config.toml
n_layer = 14
norm_place = "pre"
positions = "rope"
rope_base = 88800.0
attn_scale = 0.177
init = "normal"
init_std_down = 0.0
lr_mult_qkv = 0.5
lr_mult_o = 1.01
warmup_steps = 204
final_lr_fraction = 0.0
batch_tokens = [32768, 65536, 98304]
steps = 10284
Each number is 128 + 32 x the weight over its row's rms, rounded and kept within 0 to 255. Layers, rows and columns count from 0. Numbers have three digits each. The size before them is the row's rms in percent of the matrix's.

# layer 6 attention query, 320x320, rms 0.0523, rows 279-287,310-319, columns 160-191
098:081090153116162101107084084124139085099201112109096121120130128116114154107119110098174074187081
102:123081103108059107140129190151106117155146163174138138093147122184094139123112143174158162105112
105:151105145072106152132073125130129143090091136128168119132139106128128124151123158196157151102142
099:145127079131088151151127128142112124154096114116093164153160086128140125050145102076127115089122
096:132155120180125097141139103181103137162128124117119116141113087093109151124096106089123107142150
099:103126134132146078169146133088114119109120135061117121071097097158106110143133100133118100151075
106:173119128169097104140158139138130108128148143127105101167135172079124144129187098075100049123109
097:119113134173107142136115091126148102144063149087162185135111111159131144138116129105109141128134
091:189097104116061113122114138148139085147126069174138157162141107117159106135138145083119145081173
100:100070196095199141174112127050150054114106168170134079168177084155159143143110095172150089135136
099:059156132120147146134110127096127077122183143073078097105147103158195142080129126113121061235108
102:133121085132111136117128160158096095192140106134133131141152172131069080119145157143130180045173
092:108146138102138144111062140090125152111084213199163136146111124117134177144130123146146149185151
095:090127084112118139181078102117105147156104179124124141119128092134138131100105152105122142125145
095:118083145150121090161138149100130154079148101067176097129124100168153054112170126109076126074103
091:090123150168129148165103162173145122136147187132122149147138116165094070075136140128153136133145
098:129156103120138153184201116073091155124137136093107075137164103108156170153176103096094139116133
089:103170133156148142103131114142086088146104170143100092140130098094111115070062109155107106184158
088:148140132184109085163097137121162117180106084140125119187151120095137116133099180040055130100172
# layer 6 attention key, 160x320, rms 0.0494, rows 150-159, columns 160-191
109:105140121106127085140094166145090081056139180084170100179128105133106151082142106123143071183073
087:103141133180128074130132179137151048108125134137100121122129139119102139082168114060122090106137
120:117166118131108164132168149129145117120120120069134142099144132138100184140113094161078169118136
103:104145111134063130135089195119186082122117143157142172196143071154103115116108137097103048152156
109:069126109183173181189107105185096152104140136085125150056148131119081145128110148128141158143140
100:118143144132126183103151122171093105152143082080134118035170167119077115082172137156161192107130
117:051168122115202142146111092125091112078111177079102107064081191130095179147118138117167126148082
108:139106074168092128130226230179099100160139069135112168089150160105156129100126118087134142183179
093:118171168102117125065136084170142153120121129179109133160105138091118052144135116100157171121104
118:147126070182079118157116145103099123179127094160151184165123134147149106118172149063153117146196
# layer 6 attention value, 160x320, rms 0.053, rows 128-159, columns 160-191
101:122104151105200099138135161135109120100095143145069121082101098162155141074185071182183119143088
091:168135087177133144145105105109147144104169118080131155069151136131085049101152140114119119076099
092:103135132113117119134172077123203101092158094131107149126171140151105111078131121088177131112099
096:140178147085139117212110093105211166110074192138099101101151144120106165184107143088109121089166
096:158129108114103135147146089132099131143136120101055158090107132152156090087142112139170140112060
100:115170123155126122084086105155156130124125108179121128175131149081102136154116164130136146104169
102:139091183117079136154139161130129115135104086176145118080148171097102130116088104144127151117141
096:167117141093106084156105147167101149117091140087101110089125111154155147062061142160162117124117
093:114176122162043115188102149149118192084130105073200148140126164161072147123085152061094113121136
098:127183148089177119123155157131117136116069136167136117055122069106175169132160085157161105160108
095:094064139109157104093143150112073125122160065134096121150143142137083148132196147143121116146164
098:136113140100124142073180145181118108107132067144192141091083140192116098145141177187161122131078
098:126059127154150123063170129101116143135089121128100134067082167173145071120149181121085121096085
093:156161129163105151167184130166108069158144137129156151127125129128052111072149056167148184132141
087:120122124085157169135094163083136164128128090116114187142139067086092089092108037143099140141125
104:110150147156148135166156139086158159102174170162081148137168144074102117133062036110101086084100
106:170104164164107150124118120151127099148159119082108136118139106190169093082146109160165086107058
092:084083111136155178067138089077145127127180129179107083151159135177136074160135126131097133125094
092:124180193094153110137110102097126127164093146080118138127177055000152189141104097124090124147102
103:111128121115154131094142128152156110140108117128124124143167146113133114125084131157078193134148
097:150081097156119137092111152140124168124133110155122144095129145211093093097133152176179143108101
102:193155091151112121131122107138148137085137132161049108121197151075107159076105130080139160090159
094:075145090125107132133097138123146150122079114121178103163160145130195186115137178137106133085113
090:097112126129141124078159050106159162124135108123134112105126118227181110136205142185107133142094
097:121160080158165114095140135140178096124148127194086102167210078115192115061129072141095162132138
107:150176073198119124090168147096134091154147094097161114177152134097204165097123102150191098147156
100:129186102138132123144117167109134134166090170084157146126139117128125118185117131162075133103058
091:063160166101064134107123135093150126147135156068109105206074188099173179151102184136144110171129
099:108131097165073160149173141143096167114120067103069162120101173152168144159155108101075100161092
102:139143134198111105140135123122145123155078133101117169131109116197148108078151083128126144157107
098:132125173108101157139143114196165159131192159148138116160127106113136160209113134111114105089177
099:117095130152124126191144163134137145112098127102122151145065146193144143157163165056090115157117
# layer 6 attention output (transposed), 320x320, rms 0.0966, rows 256-319, columns 160-191
101:123149130152153124163145121178155122148145104157128104160115189091065102097070091074099195134148
094:167125136153130098119134149138138095106111128045113119056154172115149094172156123164107133144128
094:131109128105124153129106128136166120120186116099136092077140131166100067174091204139056164159098
101:124071110092196118126172128114112167087123103072104149080081137178112117173158155165108108118082
097:123158142121057141117097107100182093136159146126177125128146121111104133114119163109153152178170
098:091095208155204131127098092147095158127181150131143110093100120139175142118121092092097123114077
100:108118177151109163173095122134147110094105185108153126100144111102131160091120069175135128154109
093:108050100066163183167131112098103109146105133123157159148131135117128164145151127165144115111105
101:084124130130122155086145118121154160133154084119104111130112119137132167172184145140166117053097
099:158111120088087158162082148114136080180156169145119130144188096135070085121078152110145138094152
096:107198177124115129091114124179093163135129106156131144159200143138140108095159129090104108107065
104:149173126153074162106084168188104084123100128143149086151163158111071181138123133125124149103132
102:119135162152042072153116174157121076109100152147145120166171114123104121125150149146145132087159
097:119160135123122103127135131170105108104179149133134159167126159088121098163042166157147120134116
085:196158084115075152179094124112133100145075175147136204154146157105142090124092174085134104138158
109:144120140113088133153140085134147144111132108052042146130153142151165118117125052109098188097192
108:135143103125091203094126089091142123087125128176156099129105076160105130115139173107173165171136
092:160151138159073090119064178126123114084114153137119088098143136096116108129135144077077162127215
095:109087133098193086071176103100095197119102182119100149110053116158136107117154114156149126109122
102:140095100122129148100064163135120132173124158174198179138143128106166086168094169124068105203147
103:127144120209061168125127131156154080141193102113144101147146118110107155107122079109120123117162
104:086067153063156130117132135126108133117188084113126132163103146142154146161133125176091088176107
088:069100179125154108131117082108135148192226127139083151115171100131116134125197113110121116124092
097:187154139175083107177086153152157101119088157159163113126151140087098102113114159055071143135180
096:157124129145151127183122096154152177167135180158097173132141122136127107088069133066086165173151
100:091130162131167095097145069120129132141159060067089142120067106102144169154108112185145121129085
100:146137149143131125166173138154131164148144146103118104116097100119177112082124108080173071088210
093:075057133111150062120186146149083128136169116203141163137111084119164124123129084156172128068104
105:125198178176085140104089151102143122108194088140122145129132123151114151102191132105142126111119
093:161153134104158154159116109173150102155103152204139105165123172124146123129111090081118108152120
098:136108124146186098085123104062107109110161160069107115077110116149100163124150127157168140105130
102:102107144173033175109145075105156132092144148069150136097144097159088089107137115122120144060147
106:086087074102134145165162128109064111109134090138133154118108129151104110101086116119128124171123
098:167113090123106142119186154202108104129127113096133134098168137095151101132201125156117100096136
093:145176066142123160125156116163186082090124096108127123101156141143109143162166122157102147114098
100:150116159097185141134133128118143141111143128148127099096122139115125121131115140118105162117116
105:146138093117110107111131125100172066118162147071192107117172177101111137148138161138163161171145
105:109165211160148157103040088162155132192154104127139120091098137133211163101148121133115125113062
114:072132160160144119161102134163147097116145175112107163089095087150132154074143075196148083091089
101:081062179066162125136092096082127143139092191110162121130087140137123143124075107104122177141139
095:095134163129166179100086133090175182146103106141128103121134117079124170169146175114139143052102
098:154087097115127129150104212097074091128170156142100099143179152201074119143050123100145114085128
101:099146104148102150061128081172108159136124092134128166163162072122158022098154111067093093104129
100:127180095144129159116118167163091077085133150136137121150137073137106198161125143141179161095121
098:119099085126094116142144167152114062130134161129148165197178088114115117111224128137163112080186
100:183165108128155152174176151146083083096135145095132160128144168097148129125086099134164156139140
092:168159059104078109139153159093160118160086133174144170204152152135138082144118143098149105113173
105:129135197132097126149115124145110160108131120039075110114130174152119075122073089116103172148166
110:087105113083073156107116115094087144073140136110157084105113104181104185115143126111172144194138
099:122172108172109106070169165145124121073170164126111136170153096114127093145216136172124118120174
094:103040138086099106091086088097092192164085125144165131129108145125077079087137094113098102067141
101:101152116142191133123136173177160110180154130142182177118117127113122124155153119139106149125142
098:165149100172148148182116163133162076108187141111096104142107082101137157114096107128139151162161
101:137082195062154176162140136109132144157139143130159099137139186109174166152113153119094129146134
105:090060172126088092114080093122177134185155161110102130117129123146130096119161100105091155093129
092:150171057148089131116152153154159087107135147165132126166148096124103112124203159142136133122147
103:119139132149116131174083121112116115167162157165063180143104146132113136120157144124085131137172
116:128083112120078111085154033150098129133061083054091176090156116125158166117136062128138114134105
107:155070216119111104149102110102122185130121166134115058109078130083148116095072136081117121152197
096:129043206137129072143129115114133137156123114127141172089084112106121113089119093130115149103144
098:108167115127102124108129130106151170117201141148184158110144132069141126112180114097101135126125
112:141122155108126144145134136081092159140122161098132094149122166185106089111123133140169150123100
106:114130140136189142125117138121108106122182222116106089118102139126138182115107127165143139093120
105:127101124185084107075128132113199121094146120047153091117151130161111110117120135104103123097116
# layer 6 MLP gate, 832x320, rms 0.0924, rows 0-95, columns 160-191
094:122071103160101085147148143070131136103151101141071096105090117133106171182096132093111105154074
099:095117134138137143127084152095102096139122171125098132107077117188159137117182118151128070151103
110:078109136157142153096093116103138088137146167104172136174141143129122127158142149156151110129175
091:128129103147147132094141210096089157117157187138142132129150189142056109174155220114147148113076
105:102178186112172082125112159090122117043118117112134122171155168089119126141150155138123152209105
103:187151104139170122110155106123074164111191123084150141174109187087129093134083136097163165118131
098:098108086098117107119150151143157040116121171104175120115115115142152107140097061131154120094118
100:104163152157138130136126168166178159172143139178106091131104139216139060122131124137148089139190
106:080129168098100120199100131123098116173182166142101130160059087130155139143140130089181109130112
101:131081181130097167176039134191059080120096067131040113203172111104178161173112178119168096121116
101:130140100087165124242123077136110053103083162167149115164120102085168077167129144135161149121111
099:140101167140132103176110116135192130153139139157163139115151139147155169120164169086172150104134
097:132156138073111113164127106121128113171150149174051117145098124126156161113081143121135091068113
102:192020078152150053163189096086098133129102189114138142097118197096150163139085174156161127138095
099:118155146070159134129076079162173122116129163188121116082110138202142152082104141131174126102106
102:184181145125165146073052133144142049063141147073132113165111121078119125129132081094094120107086
095:077158108106151148064089114140131164065108166162135144131084119146094145146096187133189090125092
097:161076088134102151159086113121086136171108135137153170164111179139096094187137172104157129098111
104:128150123163160099116140106090178133136143112063130086126128145083168139157172156158131147182096
097:118131156129150122096104110085160115095156098126118132166163192109113099135088155134079123140152
117:122157143080139132202135147156138093125134105147128099095083091156158128172110134112179112114097
101:063173142175095141117146145108131114082148119070182127146150115105155190114208162099087030140125
102:112089106121128115112138161071089107083131103103105149160121105148138129169117120136098121149160
095:122161128114090125124156170157182149042177088123136131145088116084142153091144188111150081115127
096:157110148097196051101153142136132132163169066123176171081128123131032074157130181137216122135100
091:059163203103196139106164082164111119087134217089083106114122117131136159152087118191151094142115
105:112050121091076115170097139144126117139099077116107091123105157174146153160153131143159051203134
098:117153158122124126194128144107116079106147092123148156122117112132127137124136181141113141124128
107:035109129155154160118125109159171072065094131159128112117099135168176119148124141151143108171103
101:178108189158093198163118126091126165137128101098172150132178127107149110168094111112096091085157
109:132091164114127107200132134123153093105146151082150130096110131136137146162090094129129134106062
095:127084165151214075132071121117149095090166207189121105080109098089134106127112162099135153114141
092:136125105116154056140099177127091116142103130104178112109114197118207105114121097133163115079116
095:044078157121122176143105120124140100121108071092092112094110152112115134104118148135072144146086
104:134136101148129123093083106129132073131104117123169140098099109171150154181239178130119109120130
099:160123102167109112116185097057127082125120101104083094120175089152102157132108133129149124144148
095:207111139145120123085099129076184114136188101181137165148156117139132141090146154137141119114126
107:136128134071198090106075171145167172094124130163141153153024067200099061126118103119121122110129
107:058157130131165111071126183159152080166157104158086092133115124160104121102122129101069119113067
109:108113127068184110128118181108134120070163099135157083141175106120148144100074122105187143115119
101:176143147117129131208067168153203093124187100146170096103084077139109104119129137118135092123112
096:112123144235107106104138189052106122130093079109166117122073153131151124118182093107094071104095
091:114117142146142116139151153122111150119141089147136138131103093081118173158141077105162131116102
097:110140085136132185145126139137099141123103112123152106134120142130137117126126130118094082148144
102:147108110153174165123128140164132064075154158133168116152097135075207116125094115147103114120151
094:146101115104084110132091116106065140091108132153153169105157164141176118163059115129112134153091
098:115125209117131132089073123088184064116117134114113122169108114140109095144096137143151146142083
096:107165126123162063114079120187109104076126130151110107135147093150066128108114101154191151122042
094:164098162102114119091127174148086130143148102180111069147172122152091066118137137128162158155166
102:154128105103083097068119124153107100105141113102197118109125103103187099129187193131117130099115
096:134113162124128110134089143068210081119111113190066128140154097141127084144108155110078112113095
096:129111085173112161130092188145151150144136100124175114139073153148157115118105177121088100125109
109:113134151087191131110118188139039115104120146055146013143111165085157057162118102088138109183088
100:146104146130119131154142125164198084119177125125131132118119114105126064146141143077171195182072
101:148085138119119109158132138109173076132125071187094054117077156075138136163147113134176125143102
103:128111134088146201130112111179093063102054146104196105122105177127115079133132123149145162108112
114:092105188125153081112106115156170177111194087141084108090102135176199126160127114106111117063143
098:155149150135149122166169061155126142109099102128195126126134164052098166186070168099128093098176
106:144132167091173132158076112132172109087192137088155109094106115101097110121102151114207128132068
101:102133147086185100095118120145197134122162129091154120177176158142118085131128146165143104090093
104:140183153075126130149084130125144121109128163169142098133115157167162135126092103090164153078084
091:143163181070071150122166090177144150142201048165190187132145169134182172178139170111090056120115
104:106126152099157092128066179133114111078203158156147090102087139139099070158116126153143109180109
100:128096084137117102157117115110147111073151185123108097127126089098147107094147101125199146112153
104:108142233142170096174144119082111117128166160126132172139171204121121120120110155146096120157077
100:198068103123176184154088089115078082169166143134131102102106149151122136097077134159146142102094
098:125144118084114147108130128132117085149115121152105137143207123087159128154129173093101107167150
096:119106116099146164159124145112089093155101109123119119124099165122197121082128108159145032135135
099:131134115131145092137093139071097155104132179133087098168100175115061131153173145089176171144183
109:087124161060156111131113133078180149113142149108108124119110122153151144139136057103145120119146
108:084074157186118143092090167159124089125105147132135086129066103105158144140139166126143124145090
108:147102110165154139174068167179125165125133147129131141216139130093183101090115161123127080082122
097:179129127141093106132090071159169152100092121076119117074100170103089155185127170141135155092112
095:176149114219119130190120138114137065133097140064080139195190120169144067116134135148087071155144
096:117029104159160122156138085125133086120142088133108115124182116149074211117112160109104107150065
102:168106151098118131156081152116158107137143149128151118142144160108093125078120193086170112069145
099:134163177140182113163158154170119152064074120135134099077160130078151141122107119111135119123086
101:094112125145137089113142121114107117132153127113196058140089171115126180124166148093196093133133
101:095104119115154113146109099112140163114105135105119090129072153133152154144085172101222110113118
104:163124090170114105152116150151092125111072079122112119210179167096134073095126141141136081142072
097:129096131153129075144122096116148087101139127169103127110163181116174049120104226133076099115120
101:137121100175074138136136154081139176150155078156225143164152154132079038173147160177104083126100
099:144102194133168118108131160130102119144106147116113084136133148120140123199106119200117108091088
105:088145146161108114094110121108126145126144151061131143107133138171101124121129079145103114137115
100:141094125112145132186169088064135145144018114122151156150173118116111130133104148127130118057129
110:106116138128217090124074099109079129153148144184143079138129127069153094156110161163170116112126
096:075163108141093185160116119120121163169144097149133137076124128100133196122118132115111136166148
107:144164134142106104083094128120147082060135115125074105100180153143143064116143156087103061162090
095:119083148109117159149132204110033169136143138105223160125107176109082121137135209166128151136114
110:142152113114102080124102150049124117141105169125126115111147141139152070121132098152098160111074
093:146113122116192122170112127126119122132142150105122095094104129125112076102130096067174111115079
090:100124145111102144165169128099125128154120109112168127144141130150220125149155108144178089117151
102:122090093114087105171086099123135091110161162139107122126135063124133139124109134115126128107158
110:119121082088181157133098131135119061056169115118163106145151173062091158158084095147131132113118
110:112101117106144059131072090111154092104120103155197129159055098151109159171168115122158129120080
104:103122116112142128050089126108098125120122195164209157140083107112146106116176153133162114147147
# layer 6 MLP up, 832x320, rms 0.0914, rows 0-94, columns 160-191
096:108114132103092104144092160104046139148137119127147114154118093098129084090138163112121128102158
097:176097093115158105071136134119154144113111134183166092145109105108074109120079144071169095129086
117:117137132106170156151104117122122172084150184143152133130129110081136131093115141175090134123163
088:199131157117128101144171090141142115093109089094088069144170172138138072066127140101129122166137
106:168132186071123102152137151111112132112092070120195109097128079125082124187102180116139138156093
107:113132123139085146094104207093132134130141067111157200160160149153085182157135092145120145100125
104:117129125125117112114073065203149150162116196132137118166101137165134085154143153111030147135130
095:105134134129126078109176133143148093109070155131188071114076076143116181130099143170167085189099
104:064149138157202072166083121078115116149130198146133143168127173110139160135177152109152102169097
103:104173143083153107136115146155088097114146136157160142150123126165174131109130104155158118109101
100:106113097150188143167101068116154099080145103097131140109093094141132135093147143107121117150114
095:092135105148162093139153140131104064133096188131143112142134145159083153161136157140136079168108
102:127083092182154116118083115111169098154101173117095149163226105051131136114058104124059136144133
098:200155121152158120099125085070122103115125194040152136124123140137136088126095128143117143135097
099:179077133095184134121096098162147152201130093166088169141175167108104046146182166085086127099102
098:158159117070151158115064144141144104125134139076171158190163142137133161198143103133089181073097
090:128139112132148073129142105152131058131112073150127129172171159087131080129161088056091127132121
092:131111147101170128153111143147133186118179131102111066111140207110113118092074143157134099179091
097:095158142133145141117144130063131169115108166146082179124102142151090133106081086104123119121099
096:098116133172098134116068106129109174119110101133120134133162134111114162087099185097062114088131
102:146132130135109149132106127134081092127156129100113175134101097064098130088141065121084085111153
102:117119096122132105112138125125180111195106172148147141085147149166137117144129159126155092165097
104:133069143099133131075077066186144135138098145081085149113189077144143098103167134137173131067136
102:150086148143131161092061100145153144150131142133139120087116088070134197190173065131068141091170
097:162136132077153132118063063155130108106140106135102151148081110095164123096067088108170152075159
095:089166121163183120104134097123094110081164159106116124113131066146057145146138098189143085178124
109:176101098139121140114151114103163060106073089112180145154101076154119227121184118096180154112127
098:162115059146121106123127119108130076166112132108105121118079075098099123184202095092118135178178
105:146151118180112125118016092112150160130095188154063144130160151172149117102104135237160113153147
098:128093148179152137062132104099123154117113106105079096111182169102101160127107134175085139113120
106:083050142143111125122158088145124121091155102111111113072080118127153187083129116089172147115107
096:149159114083078103099127176024190101144182111156148139135165100163150175092226066145154156151157
103:100127145098084101153146130140140125157152069093137093117124113182113132107185105062113168125108
094:132049134136099070160163121108143094172113143080095127143069163124147133152167120143122149099149
108:103098124106138066147127132168081132105089141120103076110080079159159076079110176101099152107131
097:176077161158132179155134142197149111117101144119154111120150131117118179137129135110131145078139
091:109099134135137123082119181135131088143157136155132097096125080110151152197156127108140131088151
105:170143153126108102130149142115184133130148151134044158133090152101114091085107061098081157122136
101:143075115192101120147085112114137158103137127108119129161139132105160142118123106143178148147151
107:132078088132106102074193155092131073063118114134165178098118153096137178132096125131097123155157
108:131100112119090119107075125110117092210123183138102124110081154150206077104068170112096108087125
091:141138171154168155111118123061167134127150136098038162133155091112182145049118130128103130137129
091:176098137148137157080139095115115106131162152094153128134115147110177140123070087155112137111120
090:164122143086020138187176158134154153112177090102177157107159112093117156113137159143039170185141
102:116184162111199202085118108098038127103098176113068128074133155077113119104076086125138197153144
094:109119126124105135114204106149058117121104124154148159113140152164134155158082142157129061090156
099:077099132157183082080163108149184140182144198152117136137115136119133071164114155169133136077065
095:129104188065180145171084169098076155120092174126122155158128139111087097113097105115136119174150
095:097127188107111071079119189113124121073155110126132110136104119166136140146131063123145086094104
096:136182119175100101158190105178125120084081138070131095164128151137113122134126148135115175039073
098:146160130108161145111149132125106109137158042095111141084196135112145103187157139167154124084153
092:039186131169118152107080192163102189168168064191141174124084150173153145137140068119101073127142
103:112105141143171095126159142094116146118106228161124015112148151125104085181097093142151100131146
101:089070058146152153091122141131133133148162122168137117116132141132184128168175178203108108063149
099:119170110140092108133186123180145149154170143140056129111109143108136124092079102176070162175097
107:121131149190118121144148063117138140152114113077178171166150072095059130129152136110070117115072
104:151104167083128100121082074127124151132151129182060171184156118165128089182133146090111120120104
099:124117119133069086107123161050112158095130149159124119095152103213161136077161161185141154166093
104:143109117152119089173098120104186115088112162094106057097081096154140147122106054133119128123094
101:090156123129160138128131148149112127113073120132079075163141141116121097127053131087180133121146
102:107123092134192154089106101127153164132076112096102108124084137159074156122116169085133110140111
091:133094173137112122186160154078143118162084189122140135125137136162109083108126127121166152190171
099:111123124195146109095088158153141161092086107126133118152140129095139119176157132151135133166146
099:068122157162114141169044162095180110168148092084113165125130147152125177184152093095110085129100
103:168179148158157078125157161096144115151151133103119140112163190121133165102171079155133129091126
094:034174155139102100153117167083173123100109102168171132171139061070126126143175163104092088046102
100:108135141150141127101198154140130155152104109177108124144109173140157101165155192139137121175153
098:182128137124100106138137161109071166131135139064008132147116136131137114173153086136081111121133
096:169073159144102148155068107075145081138131126091178137134100095079155174122120165127163108074122
103:127227129092164078133128147159149105114106129075195162098107195089131139083112136104100105114165
102:116117112115153068057161128147126087096153153142067144114119121096149071122081172148128158131112
107:139129108203146121144146086116039194172140148074159113146185106127120107087113117124138064141089
096:113137129062171117106095119095094130147151149134051170096143113106116162111199161131166095161159
097:112202104156136175174129151099084109130149106108163176126146083106144102140134095215093097149098
097:124115104112095116120164124173133102112183114048151118110148140126112209141156104110197189173075
106:188101098114130078137142146198067121132186104123131140176095172123125139156113119097201150148126
094:114142143106144102064116089179126177109132104144165169141141132206053153184128178088115124145130
101:071083103129175143113150107086090153079101106128158056131091121090107135074160176108205192101094
101:178162123172137158108115152165142122167096087142155126143167084136138146129166129124126130095090
104:173096102163120122176127196162130142134132124136176138163080067076174088220070190136142157186164
098:158147170101093169128105091109118118140135111123181149131158127133112085150183188106138129096115
099:158115170085130181038119111135160129114207116117163117185181077137028140069153130131105180117126
097:074095110075135151102128064062136151151154160074167118126131140074092120098127106123099169131081
108:102118157115119125069174207108133095106121102134101148143177152143142127144081105176111034177168
099:157089068099146125133108101103063076150093143079192111104069194049127133122148147158153108104180
110:128077146147144136091166183139080103119160053114158156120108055096126093067154112120078088124131
095:135165142128120109072111173107104126142139134126103099122167113144120167146123106110162122142174
104:062138181099135098138209171117051107102107192095124134086089107085133112074077117116141156141088
095:138106091137160093095139148124137156121154143111169170112211105056100174143126158169150150201108
101:139068118183114133091109158081201131137124145203139131121162140147140137168196110095127178131123
094:139150140117072120134168125079119122129152141081155129154193199139116151145173113111130117143169
109:132116141083127064115114149102090077196151163141120126091142158158070092129104127085181104110090
100:132129087209160144093143078118155194132133184101151162118128083108182141168121106112109145168113
107:135144211155094171121115125173148139078197110125176101076060111130128130108141144119151127088150
107:085137059100144105158214116157106142129111181050108092154111141105121111153087094117142112159150
# layer 6 MLP down (transposed), 832x320, rms 0.0894, rows 0-94, columns 160-191
097:074156098143107157134126167125087178146134116081099149145166128143115117123143105113175145131142
100:126081102077155114089118147123118137168139133175102119161136118110155122142140109163102070140114
108:085181129152140104133091138094118139131146174081179109075105119148099096103103138160099121152127
092:134157092141104115082131152128150151173092114112134116120165166114052085130138161159150118115092
104:125103142117116130117123116101099132158153135109153149101179135092148159109129103087152150129106
107:070113104128144159130094090135125133086051086154097116100170087129115158177094130162133121117147
104:129125119111098124126159144120124113182146159180112157239126126179148095133073126050139126152133
097:097127103131148132116116137102094162108106134155104128145152179082090083135158121161171156129132
104:099176134121103072148199201145146185113123148112106127191130108115128107144104147117092159131143
104:111131078086142149156143199106112119104158161164145063099138153065103161124103076130101168113145
102:118098152110127154140132128199091195147129102100135079100135147179090161156130157119064098168140
096:137130088149148145163097096110164097151108166139097148124137147209136142137173129112071156082145
100:114086121095083094147112171143192148143122131101069122135189124174108136081139121146062124149085
096:063255168083060145113110208112151092104138116140113106166139093167139118123181092093074157147159
099:149130136075069101094100066169153099122176074111119231140083175150095152098194206123151107141121
099:147123087113118134161158086132075106122108135116162153152125169090152161136123084142181163170111
091:095159118092165111152116140100139173108144144120139093159143109159105139120156137139181163122107
095:057126114085142133174072155146146101093186080091138119133153155107093168166132101150105121157107
095:089114172125141121089060092179164158139171105068138096114113154075138147162145128126159072070123
098:141133190162116132132121101118092154122141120123120200091145120127156126076065161141154106075115
104:145094099066166127152121152135086192143101152159157113140093137157125069113139099136130087132113
102:130086118176137071135142138127110118181093112168069106096165100099103095174118145107087208171122
103:105147171179157161134132108100137081099149143097119136124154065115122109112106113153128125137146
102:114140145138116085186088105168099134122152116169146092155149105145087160135139160151083144138132
097:127151163097129169126130094128094119083108118130078100147079125129125069125122168042176128134138
092:125094127174140132141073142137125028155182123085171155112099141137123156186118142146089087093179
109:112164152160104097112108120125111093099126118120130073112097082128115138161154113097169186147136
099:176159109146136070089123145126145073191092164107184137159084090069088154098106114096068112154116
100:158177114165118125100141179124068071133152083104091107139155165069128113139113106105172126187143
098:178147166096132143137127131134140136169146106123133170167097159088126115198151115143163138160139
106:104065174152127089108119096090161147082182099177105132066131140140172139179174137157200130087138
096:120106158111104078110186105090135155133108092071119163118104098195137147168195095159186125113121
102:116163154090099123129145097160151142156072100109174069133167140115178115112120098146118094102156
094:134156143093183136105081154164085145120137101148116072116109092110127113117145138152049176132151
107:077131069145133130139165138141172165073121157124095154112136107120138088097115021180107194139157
098:143107162095125180145151118068175120104162160160119148153097147072171141172104133143107189147094
092:170182117143114139142139152109081196140114156175111134184116163156134101118087136168161148090169
103:125131091135122143124163116142093081102114102146122171121137134152102120134137143124161117088074
105:073171114135086075119107155123075146098125120122096124162159143142126144114138089096090191095127
106:126139142130086127115113162185130119126127142160140162147162134085053136158138121125148101155114
107:133169160118109127123143120042092037152069153096045123127174103177085138132125127105125060109078
094:153136122159141150055122092113109136138146110131171115173113135157171132098089119122172110155106
091:081200148118120122184111163125147198143107067172124111147120109142083169100115147117107154135127
092:075153143117147093053098108117102121137057113116112125156105095134126184156101118143184112118172
100:092110121086124124141129188016106146177152131158058062077158152155113130177137078179126190146132
094:130181125108168106135117104165153105138158102093175061147117087108111143099177100157106191087211
101:138139162142108130079116112076134068154180161164132156035108130154116173151129178130143143063111
094:112129062135136083100127141129177104115153106083080125103114140131092117116138126174168144144133
094:135098153146143109118166089048129101146079155093098134121129135119160096165161123123139197120146
094:103112136132144142141171130082149126117192111136095130124173144084089183120128108122135115142118
098:121121125147188080097153161139149107151119118110164101118057075137160117125124134125074143104118
097:100170149165077123142169105127129098125152119154105129139142112080139151108132127111117072125122
099:076120152160125177148134114080189122160161067165140142078126050105093079113117174096131124075124
101:084154114140089130161118144142155149152111117065152137089113172165161087097169107084150172124108
102:066151150116160130122056100129138151144169109113110151145107139112151162159117193076123105144140
108:110087094110159134099093082109140149115154120050133108050101144162069135107170157120179129145113
105:135132140155074133097105153132131097119109163142090201103160112180090094126098158123128130160107
099:198159161100126127078189049054141123127145087084155115168145113123142128205140157112148129176111
103:147145132131139116166110151131098146154161168081147117127162091124101073132107128053113145074125
100:167110153106076129113157114193089136128095183150097143118160155125180084105096176155139145140052
100:171154152072169147093130098146141118129073133097150131090127084137108085053107140125107132120131
092:175142129134048160127210143189147121118100104128143170144185173178128130104117098132115099146142
100:162101182145132091123103165103071098060115092134139147149133165172120130178141140140092166113091
099:165144184140117115111116106110161178109153152093093188181112174079126139132099139087103072136114
098:133149049125143137122111176141158131101146094086135066123136076175120107123119102179144131119128
093:234111108121162198130095111110091092146135145120143176131098157086122149138118139116123131133162
102:139156156108121078119094127112176165142104110101113138140189140165172148124139142142107124170127
099:127125143096118107141094110119090173086156101106096132145095128148158132136096185168108172070135
096:111151150105120125156112160141144166035126114154147131117123192182169140143077065126091150137100
103:122104168109186139141161114127137161125108119109102084150129146111118099087166143100154139141120
101:046145166128132113149128212115080152178148125136074124130131154153071143140108108074127121124128
105:159184117167113150161100173140116130089137122124147077220109079126158125095185121141071148066184
095:123159138106159134123136119124115151095161070169115130070127093070112132128105074173119122120230
098:081124114129118111119171183162132147122143143153188150152063111125104083135171111167174153075116
095:096104103173174159058145102138097140104119121113141120159126092094117136137088149149123121127088
104:141146171145056119098156132108106115145140162103105194162136154158085090130129159116152179077127
094:135130142108134166131060133170101128084061173104105120149173150163163090121096082124134102147118
103:152156113091153091152129146137104128107088106136091095085113121116132165103175149115101204104079
099:141154110178126099092153136126098119112154077128135134125093110193156144125132126132138134161145
104:132162062096122108198128136140112141150092158168180144079098081154138093182105142170118146175164
098:094075186163161143101069084095098144099113076168178128101128146149113146165090151120142098145182
100:118099118147142147118091136122131088135128095138120078128114149054156140197079184110137081095165
099:087036162085120079116152140106109138171132218093148138127133177110131131124168142179089127123090
107:113138133103132133123128121131086112125126091070101158160123163125134100128134120112135153119218
098:100123085124110106086093187186132118140099114090123100178125085155121115146161108125099102182116
109:147147093092160123120144173136097085108103109141110155113124150124111119067140109137132112119088
096:113112117121145197167116122154144146120137132183121124124056077146146097090108135101140165119173
104:156120143111100093111147089160105129124118136142155133123062089125103120096116133187138073121131
095:094155119128194162124124118139160072116126206156072148150125116103150143082111117104137144170138
101:136140112123128148145129069095193125152119101087095102163148111074148170132137139161139150095105
094:181170133119097144120177128074137161134115139107105192197130110101109152091111145119117173114143
108:100080092114136106134206132115118141187119161181140081129161139150153139121150085090209089116130
099:031136079120133101080150164121130177114119096139129192115168140115129142150085088124192150087098
106:145146142179102073114173115104161145123158106162114038147134150113146131071124076179171167155125
107:169102104136161103096134165101114179129143123191090093134100089128127061175105119114093163145146